From a checkpoint of a small transformer trained on Wikipedia.
Size: 11 layers, MLP 192 SwiGLU, vocabulary 512.
Architecture: RMSNorm before each block, rotary positions, no biases in attention or MLP, untied embeddings, normalized queries and keys.
Training: a variant of SOAP for these matrices, 109M tokens.
Each number is 500 + 40 x the weight over its row's rms, rounded and kept within 0 to 999. Layers, rows and columns count from 0. Numbers have three digits each. The size before them is the row's rms in percent of the matrix's.

# layer 3 attention query, 64x64, rms 0.484, rows 0-63, columns 0-63
083:509548510526532544524464555562523499444562498461468515512537479470508526573506550486540505501521449474483543548537510466462556487489500515495485444530407514472546406498585468448500542509434425
079:531458481473574556493478484445538417545531511526508499573415512453545435483512491456491448508515548505539480499480498451462489513414525547476482496475560494489444465433451464467474562529560478
079:495473466484510437517488490450424488523491453490481483522457453474467510424489556480478512464468495500513558487502448480528465586526553532476438529533536494539412557478443418526427417485505480
088:506488553521457479496458556500489546472516587492454535476574409512492575562554501471525583500507486520561411464500482538471461476516522541484541483476485475453577427489545494462519494484488492
069:509522525525412528581499544519530506539519507470514561463582523488510545520518535557481500516543443464552471443454488502555536473568464475522487460519465591459460479509543533476412492454451511
089:427544479445516519545513494433469440491547365412540469497522492487475512495484524535498488510533502511592523522528483497530543482466546414452478452462523493534512517484485553566502498504475447
069:502528518514435539591601498548521474492511467524471459468547532501495520573493473465543494508504486537519494552428496519510557477461451436550530510548476461515523466474556584548579520445480489
098:505518483493503504508551559523474532468495405539468515520428462513526514511500448563472467442419451574470565444458542487550462477534508505545503533467470479434567548439520511520536443480496546
093:474555530495512509473510463562444490395535472440537575549508434589562491522531511561495484454529491548433550546483458484499498572487460493472488509503501475496556510463520534443521551487454481
084:471508466513508490465523476486470447521514490499477477565385474517452518506436501495523491508516490556508546539540453463510524483524543546511423440483544434436409550511419565513461501553519457
157:558517496555472502441498481462488499457486572498519453563465502521514466410440523411478406509540482496521435513554497439531496491504435470512493483534553444494514461543466483497467559512551440
085:560490529501528508545557483536580467507528501506440474409477514455524519591565460500588525515487458507469438385495509503486498509522515457500545571476475506475498453444528524499473539521482465
112:489465498436559504521515527546471588488523486501490512487415457468457489458539534513534432469483514539502502424470519534477476461632544460509510478500529521552457564557526527470481471499428498
081:487481473492515486560597504514539415512539536505496556517559490503580501526493521513557506506508529499443533537472469505520486548448479452530530444521413555484546474545545546569548477505527587
074:490493509550475486497460476422606483487513521510552478540414523503464570533468516479491437502511604464479539425459509472526487458553508476479513465454502482489502455539391452485521522479497516
109:572491428499446482483536505431483543475469466565453478505437595487542556481515514541487496512461523433494491495515494447444576478510442555445449496454524496491578472521456492444487451503520497
089:463476542504506530505553487593469465489460567464505504441548516524559489494526406461522557550533531489498447467461542559521573456442572437484491459468515515549537505462468458503545507496544499
096:491530474478513458552549479536524530455448497455516463484450539482487512490490488513500488403530486516487428449456486515548554546483473472538395513531429444545519495435525518538592484441467542
087:515469563484472468513482503471474457452513545522496455564563460502512424522508541443531482535474431484518481513520477503447437456538455527574506463498483402549519466513606457485480559478535490
087:497524482497515504519465555519511458543492486490510476435535501514537520554560473549591427501504431458438540483429432489466543556509535499477546542523510520444452457470520502574530431515439549
101:447486496486492445451526456469514478476481447459594535596530500452516512427495490495547467480512503443505463474491407413524489477446532469531491414503460482450461519486498531468446517475449528
101:561460569507505436494490528504469536497486417528537487486493471512563542545450516518489460458515517547465515440554444526506564524448468515470476434437524561463503497462543533505406583528508519
096:444449525458562504491503550580487487487537454484519534448506518480453500519506499488520489522451413521456535528502590515494510553487509498516442426632508524543585523483507558457499503492501505
095:479455571485478475480500425557529443526451497494502517469525527518464500449544432511485513495477505531411412482489498537547477468590525476499520593511594554469508506463464447517469517463522516
100:421483511469495500436415448440552512442552520503501560569486456494526443522471486493544469443480476474450485434502500531533570504494546482495541516490516477504508551508585523454514431581526508
119:473516550478511578506530454527484481541434486467511564509490489574568442488499497514527504569540507570479458509439517440522469478382522460495465533523485513494492527462471484529489549557587471
126:448503528472554505524487499541543430481496483498450484567471461510514532459565615510459567475527531439591482466474538463488447461504472524503482449512510513519449563479488451512481528442577500
104:482513500495520513545500474455502500501429499517578497503466430452518522530500479550511515457468513517468423602440511443457472431538494513527518437516585526509576527409512453482473490525549513
100:514493561503535481517492528430483507456485593566463456500474509547454504503490464522502514520451532429455519479502453528566425547559478530521478544482559505422496453390511532481475492516449529
090:529532456491528497471526544437572470467503517390551505456494506488526515515440573532436553525552497604560551543495514526546488483516440523507519477513533507527538556457499549544476472523490454
110:480469428545488461550470452495554505461467466521454522457559540477388561548542507482494522465496511479490478450476553465527523487585520485431465494487484516527534454432507408465479558484500510
094:531457490453510509523487529425519504601517431464504559438516486510455484514473490479498454407462494467490485536549523531479442464443513514511425512508526576533488541517548407533500501434540517
094:521495464538420528490424535503505536516430507545463453498493541484503487543496536484583581528520520548497536476476505493505456459586424508507623466451463504500473517487483507463486451524539443
067:436521517489437518524579521523522539506531507463549596435513467536479514527497518474469441492489516501451527479503498573498560534538493520482485488555486494418567466556600543495530540503427516
070:537521459522545485481489452479537446579532544549499424511485628471475491439450546471479523508498554461539506478504489432535460468488525525449543471491514548505453544537469457534441491537552533
091:550522476524465464499513565540481477483456478491418435467470527452551552552499440559591534462526529505483568492448524501459449501491531477473515494517448546525472520452534397475465532469475453
057:560496474510536416486506481464523468538546473571509440537521528457513512442469501491485596519504514509515464496577476420485449461480526530475508490418475515582452548530484440481509544527570533
073:518494468497465485514473557517501553507432498459464489462457491439431491545498438571531484486523521524496580576404514515466449519458501456540472508500521533450544567439495465461482437472490433
062:507476471480560439489434455451511481434441533593433447534430521499504465419488451518489522439488514528502489496481546502479408498479507535470574450491489469553447520530466499551484466478521519
124:511458511461447453495475517470502488502507483511459496499542434479523456484466524560511547524569564510502508486529461584574529511469545406547570447549422541535499552468530560466486440521527485
075:531464488461469563478510545490517482535529514394460542480483525535602522506542481509495464598471534513500454446533498528533491469519508529492482582537455518504531541468548572470456588486515535
071:465558512548560523562416519516504442453491477492548569505524427534417554493523439530473513441508486545492448553473483473429543525563432522512510450467536520497478507507508533533505487496430507
171:502465451556514508542555503497545506564549478570552479501533501398551497530500513461539457484529507490492540519525503510470475562566519504466425488518487545387531455546476514436449513452458526
100:472503428437443448479500453512505447501499539461495488516461450486458517475532437576431526493447539511466474564557521524514507449481468562569446546543472507557448550513518530484524508416475476
117:598550474441467524498497508473557512474537516474531493549488549462582545553457580435488539462552453511516485447495498601499490480494527455496462549532450549460535528524487456494514494457480553
072:504489504562498448488468478509516499499536514535490537453515483506503543614525459520404524408529516460517458529469500575515529536529429488539435577557576514521440523490528545473469516503496503
104:451527467529495521533420546541525479460474539532556500470497467516491561525570463498495467469456528473520486455502484407491409563595514499446486476445544470462504499435490489526487495516411475
092:472511490513496516477508454528580525436481489498523403430439498487511465571498511471500591500516472524512432505504502529431512528495562448467497551505413474552546444523516464556547481477440502
099:560483492537534529523439508476462556514539477515615437505529495515457538467444564528522494491446517456499507547541557472464487525553427523460516500454586513426481476513481559479458543473511540
081:485484474530448453451451463430529547468436477517523508591405527458481534476505569541441489469499593520560469497529456512458473477523496499473451460496511508468495557450462550467468482547464493
106:510500530447532536537493446499515484487492545452590510519439439502472535498510391473509556499513531560501527499470452519425517515467474548507503603529514454497502518457456530552511516491535397
073:462508413435466446478444435554532529572540498574526519553457517461491494529474472461512521505519466518491542532459503474474512482477576504494487534505428476466528578496436426486506425515491452
127:465484471532524531442490469489501552493503594518534466496453492463462533523539578451487465514498407453489531533471514507498530486526498426473464495544488531518454392510438459587431533500480522
128:446491544488548478474533543448455476551502420486556523484433540492525538505506472480523470450520554473499530565438554525430510550471550518485521465477542404522537432499489515572492554537476468
093:474459494458509535427543482475482466450478519520502434499556531403468489536504477519553513445491510465540443428515580538555523438546492510449457427575511471566546493498535504514494489464482474
124:524467471543493516496527503494461491568441498507499530525475426441472572487488495495558518433514455516493478555482443465465491512488417552477484519479546480405594463520452554500450536517422520
104:457506539480522497447539558484527506540533529427466497549502496442471449487579512510480545480419493528519499580479464464448437520524468541487562490531474553502535492560532502436486427448576524
111:439511465451442511456603547477572519501511532499526453400527540440415517543474539539421491512486503425499539513455467503521484495487445537513505491524516432529521465494480498458478526528494551
161:475391524535447480447500514594545513542499536573458502526567477472420536479482550496457476481463504497449514479441523453494456518477534538485444498490505546449487471443484543481440474520437518
113:486494548552486493422496490540530566542521540573533521524499505548546454511471407544431444452510495519471470539544482501582492507468567497476534507559446524500533487553512473517401491514478540
105:510483491528530565551563528521502491490511562521553479474473486434502508526527575510455480520509526378460529541539466433588495491524504536466423530493556479493516450470449537433478537493538472
106:506563548541511486415464539544472568515489515474569520463564587472515470470445470548548536525513448583437531476511506564524540491511486559499520478489501561535493492485485446494547532509449444
116:509489499536559504506508482550508559559499572472533503579508489437520461457465587498561427534520566516508490515517511416436509544504446509488565449541523554450496482541489451541533471474466512
113:493513520465530525521456539408496569507533446518536481467528492451465495556458484480559539506537535590478503458506516474494516503531548615531555419486515508490479464511523492423453513535543564
# layer 3 attention key, 64x64, rms 0.426, rows 0-63, columns 0-63
081:478480579506498487524507482524527450457429524516523503494571524549522481471456529485489492443497529433482533512545469538560544479527484454555448505451480401539499549526522491513572436590476562
076:532572501598510510521477521495534488536506479442501490503461584462449490526470466504439501582457514459463484500530519506431541429518475488501524473503491520439609464519430549505471522430499478
082:589519497553551468510511493491521525575495442492552442432452591502470535557445481453485489523492540465469504441498544525433456487486500508450534480507503543492575501536456436479467555438505487
091:440518434489499514563495452553489486449505520477482518526504452455471457438496532566533536422527498480457564487447461488504471545550471522479536540493471501442449510419548435471555473584530521
079:490426539457447463460512450519473477562490470545436574536508485563510508467472492549477527454552482536482515523512440502520525562468461481553512560518522477540469558420560490568534505550518563
086:499459538575487451511514528473488481488533518488504515562566556461474568586464514500498543436497529434498541457512504514547526542485473591522479545480441459388476488534531524537487471459488453
084:445476512439493510541477505577484517484509571511531513487500419582509508462531500456557579433491549472471499480520514499576469466509512482462439474516536508544409550494558453534506432531531522
102:517532488465492556454480473544535487520514492417524534485497512427524506497538463464477470482548465580490451496484557540525588541477500592466562509563503558425551445508529502557476520510463539
107:513529447459475470471481469412494416581563508494516529476551508469537461461494408445513494548510538577572493497518519551524441518401519539497560528521496538526471527497516515546480490487483495
104:571515491495620538464415488430489498455553516482491503520523566461497462507493482461465479517432537469500513502506556548538476554517434562446505525481496487458448495531512516489465565518418467
105:423529454450460475440453463504483500492512511449449460502516456493461483482546472521483518447462552562481497481446491519475444490588503495481428611471491532437530501460495478507467534453419463
093:423467529477534493502531526545510436462420500483440513547582434540549565481524534553515511468461489488480525494531434499469501484491391503559478501523447515522515537496503522538561435563515493
097:447497527477514437509533426542494584502512516508472478506542512548432482499442535548531644490526488570502533457535464549497506490468508488477522548537472493508558558506513505511455492586456482
114:492522571474553469538459542481504543522385501508463476460486485531455525532523523473509502500511533465479507446513467484492530495498542477547408521549533487517452507535508374474560439449517571
094:490570435470502514540441511454451465407498504520477518493544519480441485544483524553529536537488545516470502514495553442475426482492492529520552419531489506511517572473458528441480572561444445
101:512453451494425485500531428560553547497574499493562511489549478428521520418512510503495454532464515547499477550457532493442460551544517493486481470492526516469481546578443427495534504558456458
085:456478560505499523514518511490546541490492497489538481465483544540491506432536442458489508526542492449483478488514495442458514484442433456524508484613475593542459441544567462477420513440541530
106:470507502563472555557439522466484526625436400410567473544497514510448510474496482462483551479550464456461506454458504508476500478475507484490485472527531470496568537453504463510536511518529467
131:491480566498510529498484591485484459591451496470505497495460499502450564510502484460537482515535441520448492439472421469505578411487514434563515529528507513506499464493547437555501466469531565
092:503517523488533487522513545556526489522479509463502466550440467516436565427496494551511484560467559518523512436477480454399501467562464456520477530508534632525525463450513475471552496489524529
094:547494518508431531512498519580463548513490551530461518496469534502475485454549492538524483513572395489486516517500438596506520558520570568533488478522517465532481491528468432551491526513512409
106:528490581492508481560519518505501492426420507456480490545544533472602483489516456497430491496514513471511467484581435501497518541511528494472451436469447569537498425490491483559546554451523471
091:483563418467482554519488478511501543433481497521552485526492492519593481490498491484553601463526489555537425459541457521460446495488423481482468500507525484545538490453569536546492539478489572
100:587503594509501549494581528535513479476520523459521529437468598475484559509531474440482499555489486471506389517490494550479502474451425536537463508539556520491530508498517495525488565496516475
104:535466522464497467492468479473420416479509430518499479512434490495467538569569495460472499546446477505540479495430465417523552454485450497490419492500558532523504426555466447490477523547502501
108:460532462528495504456496499565566479505497551418442512581563520455568519492519442470555587539493466562493524502461520487506487459438501456504596483543526504453469465475505509470474538445486515
114:528460514519499479456526440451447516460485528490524470459433512492493464423468543474468423506444479441521586513450585434526441476473497464486523446470520528533542490485444416512462474472483468
095:530501530613495475528514455470467491463546517559418531531494526531477467513494508513461554399468567528500541503488578493501447491508573495476492557460493497474416435468502528563515521468486494
096:518506498511557431501458516508467562573533567586550456489464522464547510541456511547433521487467499504503497536561491484498478452472484453506490505483492515560415634518471516545506465523507483
090:538534593514480544559456509502497486522459463481513500463443549519518454512577481464428492456491473446495478504462581500551463513530515544471522501483468459502464530565557469494555470611453538
103:517456499504598434514570427494476476429501440495505519494534492534597456494473487515568507508447475478477564521495549526499542477438508501537491441495576578481518538539499524518512510453461455
087:488515430532470578522580465508533491500465511586507536544479437532534498449434529535555527527438514461501450496492502451534480524491533500457474511490477477518432487531400481463528462567571477
113:507539489574509512556504446476560526518524500554440440484472526479497543440455545531579542543489485490551460524505553402516466469454505526510500534422517434554490515514425490449506454513514537
111:518498498438483492429476503472505518468444483528508514533484508547516499527547491504588494492555546561514585428528463473464496471544446456552576457548443552470486571538555488543569479519516481
099:500498463481515479536566479524510598533564488461491411490558483450437525511460497421496460480474513516524450532517464478510463485482495526419439546477458503531609445512452498482537536527473520
113:463568477447547479536477475511510451510469464626471497501518564487532540480507523492448468501553564403429509433479498458507441440480437482490511487444492514488499484459476461510482484462448459
101:485496470494531487498590477518467499523540531559475451446494529454505524472453516466536582493460493399521456492447464490493415497500522525511496511533521507556493446500435512426428473437423521
094:484475474452458496439507471559406528504500533591415548507527494511497510493464471534512460531564580463490516461467457492488434487513527516480517571514440465508471583556440480517492457505518451
094:471463472489474489524477507424504488597569439529537446517503557397477541422495502481468510479486491437530474500537507505451453531490530558487523496441475564519510474569478486448426530481463521
109:499393510463564487494572534461431502494488502499402499503482530464420492552525506483532518484527522498477516471458478557497565467553513444560503579567502532487480486547546466490519568507509458
087:497481548567458530511520532551475469403484497398525538528424496487521479555489506501510506481571536579498498513508481528503555422516438477590490485492533510452470486489571502478494471511505424
090:514494510559578498463526509525509410479492495524502570515583485560566455512539471459555502515476514519524546442485528464515509518461527486515505500522443555559417563519509523468530580581531516
071:480517445507473461498461475456473552479523456491511578454504513540512485468469561605515496478482523469473519477467576513510476449560468572510503365527525499535521449518476533467505529462525434
104:542500498481551513474540468511397535485501489471463504513496433513491471421517511505501541507565490503604463477458490546414502569565511540560569464523507570446443491488484514476455493538489494
098:502495552452490537467506569421539457456431529513457518498516545462492577588465467496425467517584450510518502515487450574512543474458482498524513527521502463424531471530581473496477503520516481
086:579533462452504515496467500428483489437431461519488523518517525550499485498549444550462476555481475441526483410451577508527540501507479449527478565542509381521501518477495493522522471481555471
101:526495536523510461550455525449532476526491594482448572503527482494519431503573430530476484564487562556475480464471491527516534498434544517524574441531485481570523530561521497513501416480497475
104:484498467515532530511440401499563468492510495480440508469489603556516533477466504540585467489479439409525481492530512486513478493473503486465512486505437438435511471480448443434523454504447464
108:506503464543553490494518471454531533456516489510552467540522546475532520456486473551523556559448584503492569496527518520445478571468479554470456431484494410498538514541409529504431500556492490
107:540466504460445506477453491464489478391526440444467529411482494473524459522479496432502393552455498527492460472586527494522511546523512495487505503505442533512479487488519483493517446444524409
097:550489444499485478462540468408439577477477449519429464420473419488438522492484543517539477474488538489525511507535520481506443516459533563503507527488449529562528485476479514484480533446505400
111:550546495462459440476467411502497483458514490500523485516506450518506461530481479508549540493429463463424502529543484570433406508424470560457562504513482500516526518469450503496550434436486476
112:553399503448480490464476508453547529535466563557467547505497513514522506532570520509530440499459479437517497515512518438493508428472495505519482573510566490564546465567499471534474538449449574
109:493498485492541488502428522491590441493465372445472528499480482518444539512485556456545459550452510500431513499446513516535496489567551538467483511520507488537567489512552507510511603483528489
129:529516551522448489515505512459492429459467485486481581496430542481545559530552501446496458429548499536501492425459493553493573504511589517526468503431562455497507480568499514467504472489464558
100:514523508498511527400499512521536515548516426491494549439475516553535471529454465506476606462460422468524514533562538493576509528523533512448476446541470487507513553475530461449484519586474474
089:570523532484542552551471455512498505477510479570543464527500440543523501505468519455565403482572509584438539440536452483514484480497525542581554456508511511579521502530538484466521484494465501
099:478526499472433475569452470493466518523456484537469491502520476524492473554585469441472471499518468512542491485472527597487501537434445549531482503544507466444479482520520582584432532460540433
086:545507531504513487427460435529517491514454471482554524493483522450445468518470591432526472516488562446493454549536511515601462535570527516459553530492484518538428579491508490537542483481485541
114:525499515489518558579519512488536519472469470463516509480491452481478528525542479548475495366505592475517431517519532537427502480532489470606486544505426526494484457457577486493490507470516483
101:541481452498550541483511432555515496516500545520512479543498488422433401487461533512536490547416500478510476484499404474519495462420500453455469458497486551469489568532517549474492453514560532
110:428501513489576490474517477519476498516437535505487496479605463510528479552504518473477483493508567514518460525467499554473487441568492529584574461486435459453452517513498538447442507528593524
102:543493508460538526465490534552487479535487552482379462514522484513484499450445481503447452508434518496419525481492583519547481484532492530445429474447576569474509433540511482451497491523524526
111:592470512557533506482538534490477417539482519547456576476478489546486578557528508463557473463514520503445550494496470473430481498520510489478475508595509556441507539593537466502498545503504513
# layer 3 attention value, 64x64, rms 0.383, rows 0-42, columns 0-63
087:486471478519551458464554535525461517490490459477509554513533426439474474511457494515547561511380518515493504545544533455566501508532512475534524390520489507431529533460522466525506419496545474
099:393548454443598517508491496481564550534491480480489474500513539494532526508486515450492513487535435457506512511508620496478573524464562534494497553552480508573521463504551525500477528498527444
090:524470463452499499488551498479474490499530486550410502537573484472570504461544535537542481423583406510462494527438523545543475462458481558504449475461409557499507497479507481523494488528536533
103:558469513514496492487510482557585447505537577468555515455550482499526487525483488454492557483524528521606440450475468527443530532545434469473485455554541497499531575492453499474461427467507519
086:464430475491546519495473470555537469489526484490557520521475505514543497487531525433543544550566437485569571496454475594496512548381502464454536446523518471543485524515469482444467493492483527
098:512478514464402444556568475445502532509487498482548481540595458485516488483455494480437478451448483536448490509466530478476497578418491535508577479522550435552464479482525569517478506499486513
087:492400557495467546507417492484511473520466576511463517468566459486535496428505580490439460493498492447472547513508540504544513571471484564458431511474491496497501527529450545412477504500490529
083:429434436525585455533489492412554483447487543525529495500512516550471493544501522411386536500529512456499560525523553498487495536493509475519514439555527557502490485511439486546520491498508532
097:556519496534487525541549485521571535544519447563502441464502470551509383494556438469499501488512415446484476518488526543453565470540550464489553481535510548492524567466481449514539520535526506
090:483494510503446431443533471507511541487490478462519585448538516523511498474427568566478493498506534523508400491523530543557519403522486501465520506477463515502576582530508448473564454496481521
102:455431527466525547508432517506434547465561506478500536514542469497580429461514522508523506526517505466561573550508489500513492463515466450473524565399459523500502471482529429421441509534495488
105:441576552530553576516541528486481522514510559499467491499421489526549454529569470529463509514478501489502504586475484577555445513473542560427452474548508504479504453464501582504534502495513546
091:516517514517506517424483523493493430605524465443462531533501480499453578452533532503501569512538497452485545514420571443449496522491543494483552468508511398511550518477472519529554515501530536
089:502497444474467528497597542523503490476462441452551436473452486501549492520464470524409508417508516533473557503523477411503481529511507425507503484527539476499549579519466470536530477578464475
087:499465519534534469560505467473492408489483516520500509467447514531410474436556545483530568502508567463544489567469494469528549519449511530497544605564461556504493466483437539476500477484511540
089:477530483545495516526457494446443479455499540488427499541420440463534512534601504427438513557566513490461526444482501480458509527516551544492480448534455528560498465480501527476549507499506586
103:569537524509505477518470455525541454447507568531430481467443483526450499517488524509455476485486481466471497485457456443501553553530500435524568499551557468531629524498465465506466547487523568
097:459526505550509508504529473545415564514483571488412474466465592473496508500471470463481488498440463544478500485542488502504538445460431485549509505532423432570527495558490513516472474552523437
097:469534549512460555520490534438483453443517490437453473527516503529568489533469578531521464456489515456563556452557473620513506498531515510473513481486463523485510477489462426485513525594510546
097:514529498558537494504513500478503447498421451499431473523521499437480470518499488466533491481488518448550445466481517595527521486510531449525525512523504494468467537374487540479527463375478446
091:510497507472495499392518488483455514539464489591516519574549488442522464452502516466524465414537528551543499550514418534521483460539478489493516476545451577509515446494444487489581483453504508
097:479556503613544496443531518507509457512519460457532477508417486531487533512495439506477429587535532500474495489535500503475536431517410479491486469488502515435576446461495505496470553446485554
099:475494541453448539518485452515503546419444508460499469563512504512500489459475545479477542506450507447501512466532550435488467484506552515412477465464475479472508440586530404481461507585509552
077:523474568527498412456510510554515513532487482513441501523516454533469441496489545476551475453477496440512463557474529518372457480536579523496485505557471387538525475505499517487469512477484533
089:536583561587475461486443478518559576515504446511486498496470486449498547563485469464481508436491467480533449501522501457544509496490543460514534400501507534489464541522486435500428457458473561
093:479493529497507496495496559487458579571490445511481523532566538469479575469457460509516496550456484488493449518432470481481447467474581538547475538556475524597440510503499505452472504598510502
097:427521510434528562483509507501421550493500534477501540512506504528521530554512536559486452504537509484561527500368508519524432516463476498468524599545515474548501459520475486470499452505449574
095:467426478534488450481500480518530463514510512462475486552508580527482561483491405535422429496462494543457455473518543482453510556520498515499434494508549464447529441480488499560423453488431470
097:586474490474484466495477551498423437506460480468552494488512522508442530572450456527544506418518458477497414466502518525586472554505524511545530479561470459521540510416489524465486532517519551
103:543586438436459574571447547514526429449480502520543457498490512457556527560536542473506466531546475472532523504477469431594503529561531461464547527475523487516510473481516506525479490500473445
089:511568507516550469541540525457503502504577480559450537462483461489423485472525536448461489521577535478566517524496431470556500488504493488514479558517551507561520544452505538484547510381458500
076:433499473460419499502472499453531499593488513450460536487468493435523496516558535461523521513459390565546476454528530464507568474476586523481486446496534549481447529482510495449489523532524537
085:492521526487458444484459565484485593448420414522536572448489486529532477493543519433530522467536510481419543515539451502430556449489528444502479516509471517511433478526494474445483497531471526
109:481402541499591480518559522462405490515490507537539497516484495533489488496515497469464529563493510499443502521476559550515582570482572469480467416474487466455534451475521590506491480483500503
099:489514487531498464461509456480552510480543426495483523515474508541502429496510462588467401465494493558503473414530427500560478459520530531453498578557456461467515551520524493516415465522513507
105:474477427580506474455548552551517508482528517445551454469504534561492504504482420458465400483546468538537486481505551492496526494482517473422551464534475541463401503517461545466533522514489474
111:554533491460530526479519467535522582507489481532481574521466508508423472513513527502519505430434542483511524523566457493487496450480553480569481512556460489459486499351483546463540472456496502
098:419476507542557510493437529545527545528431542474537408533521546498507509491484492491492470529486463435523491502487490510481438497547543477503514482538540512549385460546440434533446474513475433
123:457503508384472608462519508528415514539513451471498513449524449503517526466480438561464438527542511467515534489475456509492494490513544440464500438451454496538543548440508488487538454469501526
108:538460529557491497526450472490486494467552539495494466443454386504512564469577502492502481509532487547506468451469467457532493541486492519528461495544499502455519491507483571489528508656511550
102:526525516439513524506511534556510475571479511549570486532500530524593541516519459575531541526482477556501521500538430468472459540532514473486502542509478455460570555534467488534559551611486487
096:538535547495468444414492534461475434488507424494467493439560492501466497490537506580500536507506534525447479553525473460520535560533572480505503518483518539550484413545534527475547579447462527
100:473527451508507453613509558525433509442569475473579463534493509539489537487533427494429461546531485518532565497490428565523483461526459552497461510534512499498495517503493473582464488546499492
# layer 3 attention output (transposed), 64x64, rms 0.36, rows 0-42, columns 0-63
092:382528467502507480544479475509487483469498520539529453521513548523458461474486514544516527529463451532485474497467503503501602526508540448546439457446456471484429519571510554584514516587509526
101:551471492477554548476566520530424486528466489492545466529472445483457492506493444510494554469536473402418520498492405548462424437548517504498550547506543487459445481468475493489512461516544500
100:542524500603501553399493531480476475501514530498534510528541443510548501473492505474576510449515480501496399490481514462596490508589553479445494481444494443519500467433474490536500472491522469
096:516444483509468496475520512429529517584570429501469522507461537508542389503484452493539500520424523501523473495570493482486533500432453516538518540461423500567492508514565472550427516502518506
091:536490511536457493484523540500527493581508535551527519533429564540487424486554488488515444514523545454483499501526472511465472499499474507487460535523522449451566473491448441500537523394608441
100:524456470479532525453498530507469446510468545539495460507449443464535579513420499494491531517505493532498603447489551477552546491498484508537456465499470545447582511411477491557580486464468513
089:513464480469547497481498436439565416480521459533486508589483498515558476542473449539488463481479549463509547560463505484488550522555546540498519499451441513515577456563441527444488542497528447
087:510498543475471526544546392498471531599533546516535482532508503500464483488537498525527526452498413461541533537505495490465504524481422511499446564491475503430512546523394494459490440515444484
099:540510546472478577445517551483471576454493608509466477526501525473468524501441543512514496467511535498533480473624482465477462466488489493518521533459518488425512472458506462531460597549491522
086:417529554476540567491552470489509501499525482499523525527578454588547436511507481535420504493469569595547514523510513536530521507451518534554526519417525472522482521491566551506490481513532466
106:428495523514528453546493490460531540491490449525494543542528573481481460441467487550500486476513480448433420475438527495495518497544515482549489577524502412550573506468477524507515599506566511
103:531559482471569548526441499457500449460510496503384442462503500482487542484584525459493462503520503462515476477448495421509513490515479465572478506503448560492389468507460447462477514468510487
090:556500471518451472550452552577423500437570485467544475567443451480492431509513548542502569469490531476494557480446475551497548506519523483443508484475485479488451434477507440498518502433477468
090:529490480426484456454440465544467530496537535493601536508483458558486582468489541569537526555462554455498499530539555456537479482404477427534503555493494524495511553519524507521496537472468499
099:429520445495430556511567454526550473533497529520520487525537507527521517436538481446428534433549476425524509497497471512484507524417535488479562428509495513458498436511434430558466508495514495
086:569461434510462543522480411481573535465487526507433481484420494434475500541515513500548524445494530489583502477470471493542422500590515487526470551446535533522447488505450490474548486480490516
100:532459520511420493544583490464476478474522460555504484449530453467440514472491577540483470505437492479552497490560474447452525429491514497488479479442431503452570452514596507515514479465471541
095:471512483535454507497491511497515492463482453484517442456460501609518463445493514523493471435601410485461519569521475439544453498479578452516530511544557539523468468513508527478541504494420492
094:562550472499500499545481497448520532515437488547488513512520427520475471442453540524463532563483501512443411521538482485489512492555487552600526515486461449444491524542526545393469521452475485
093:527494499512542555513497574499519483424417575499479428508432559526521479521535530472494456502450450464456488510532533613545536490475474529450555431451500524471490474481492473483466484569505509
101:408505475502478522473470541481496482502538596512512519526499509521518457462546445527451463493507507542464444433534575523443500514530540521445498430433561531565494558507445530500447509477428470
101:488499497394500521569525520493578476477466502398501506502539559457479489528560605451552491502552467488522498479566510556512473503536494491546483539517467529526449499552548518438494478441479485
091:482565474515468447490450506533540530611535537561477527450498474537532532470454528503433540492457537484481560473478486464434474544560518511491527585480492474457487448506489555477566522438539536
083:549514419488462530447491583485426534466543427511407533546512485507471495498496462500446573497467500484537541468568517550465526549490505517453442497469529501530483472540475565468508460514525577
095:495542489433498476513508553403501546557536544478502521490465533506495489492490557515512451460484515522544546457504482466604499462477520543453474440453448535490461499552616463475545487541462546
091:472483474508480501570452569414421472505497513512470475544497473553479521536467433467544589466510527479494554486458429516517488585497511508501493433526530517502410507415508552472527506491474475
101:568517528518441483510500478475485458505468425553482508594500417525516498452539476488426433551505500469534458451457512487511448544517482525544482515529464502549498527399524485470536543440554457
095:546501486509506485522502556510509468489487433479555496496589513509556580543483532450587452515553449492517548518467536557546476558454458505487484495533506544467501553559476568573477433464461503
105:533456529493455507562536499464436540498480495519463511528460432473530494508510526496573470535462524478464510498479530475491537521455570464549560339469504461498505532544517482528518405509506474
103:565456522535549466557532453508538530471495533594571517423509499481551582454547475477517511501434495455482399473510507465514497434544463486492515462539548503475521503501561455471508522522513552
089:473478578459454538500521504451475462424494503497467506496484534468441528502513453487464509433481475426554439462486495592577547399490505527457496506503519515519521543485544420463450481478461487
080:529537467531549503496526514505490518580462555488513488526459467506475481541460495523526541451533556575496483476443376500547505477543440468549549515494548491457563440540489485539525566487576509
094:495454585503546500537436537519500497521541512555517499492478460562586505507437548478409545470500561501469469406560493488490429457504474478524497492485466456521483503468508423496527531418504486
105:551424474502494562489462512527538479497485503507443520510536500493524568502480477479449491503516431473477486494430445561482523459428508455521499507581469602536449527559484515586463523557472453
099:592528511560496489521498504534503485527557545535551493551509471405532449441469461494525504587502543509508480507521577520503523486483480508533569469534501477479524493416393477476469539448456507
105:549477466525494471445514535532487500475529499506482486435531552469483543530512506559529564486513576421508429491473500559490544449493503546508552546497455532562412479444502477460419444444519540
111:524528405484551522499502524518502536571546488448524495530483415436514494470469577503509466502558525543429447445549454492494489492578499469529525489494495566468545576490556507464529538464455521
104:500516487478484472472503452532463484503529594521500566472406495511508575475517494567462500402494519534540452502527491485541567503442498573488510579423476494528529491483531480558484459544553489
119:490434479482465507553528495495534466554482523500437501602508513501498481465572501431542522492479503503526484513501485498484540505538456506510441423480488596481555489484584516569494485434529599
104:572507508444532492518506566493444436499458491482598551577519483523473508496565427504532501554527475451440500470519578555478430476489528495516468465499541493481426504540530509524575485519485468
103:467533523486478550490460453519519447496502534414459513542462496472460538456473474529523500523505570418458480469428548494513463520464527455513487451413461536454555555530486447461564507526578510
099:564546533487479541517517560476603548503540504536462482434548495538452519450486458431498508537412471456480550424520477482485500429452472442519455496512509480466538509541475527445491470455537477
101:582502522507469494528542514545479456512532527491551521565489511499501414485449517504498537492553490493504421563432504461518518555444560481483490534447485442544429448496482505532518490522616547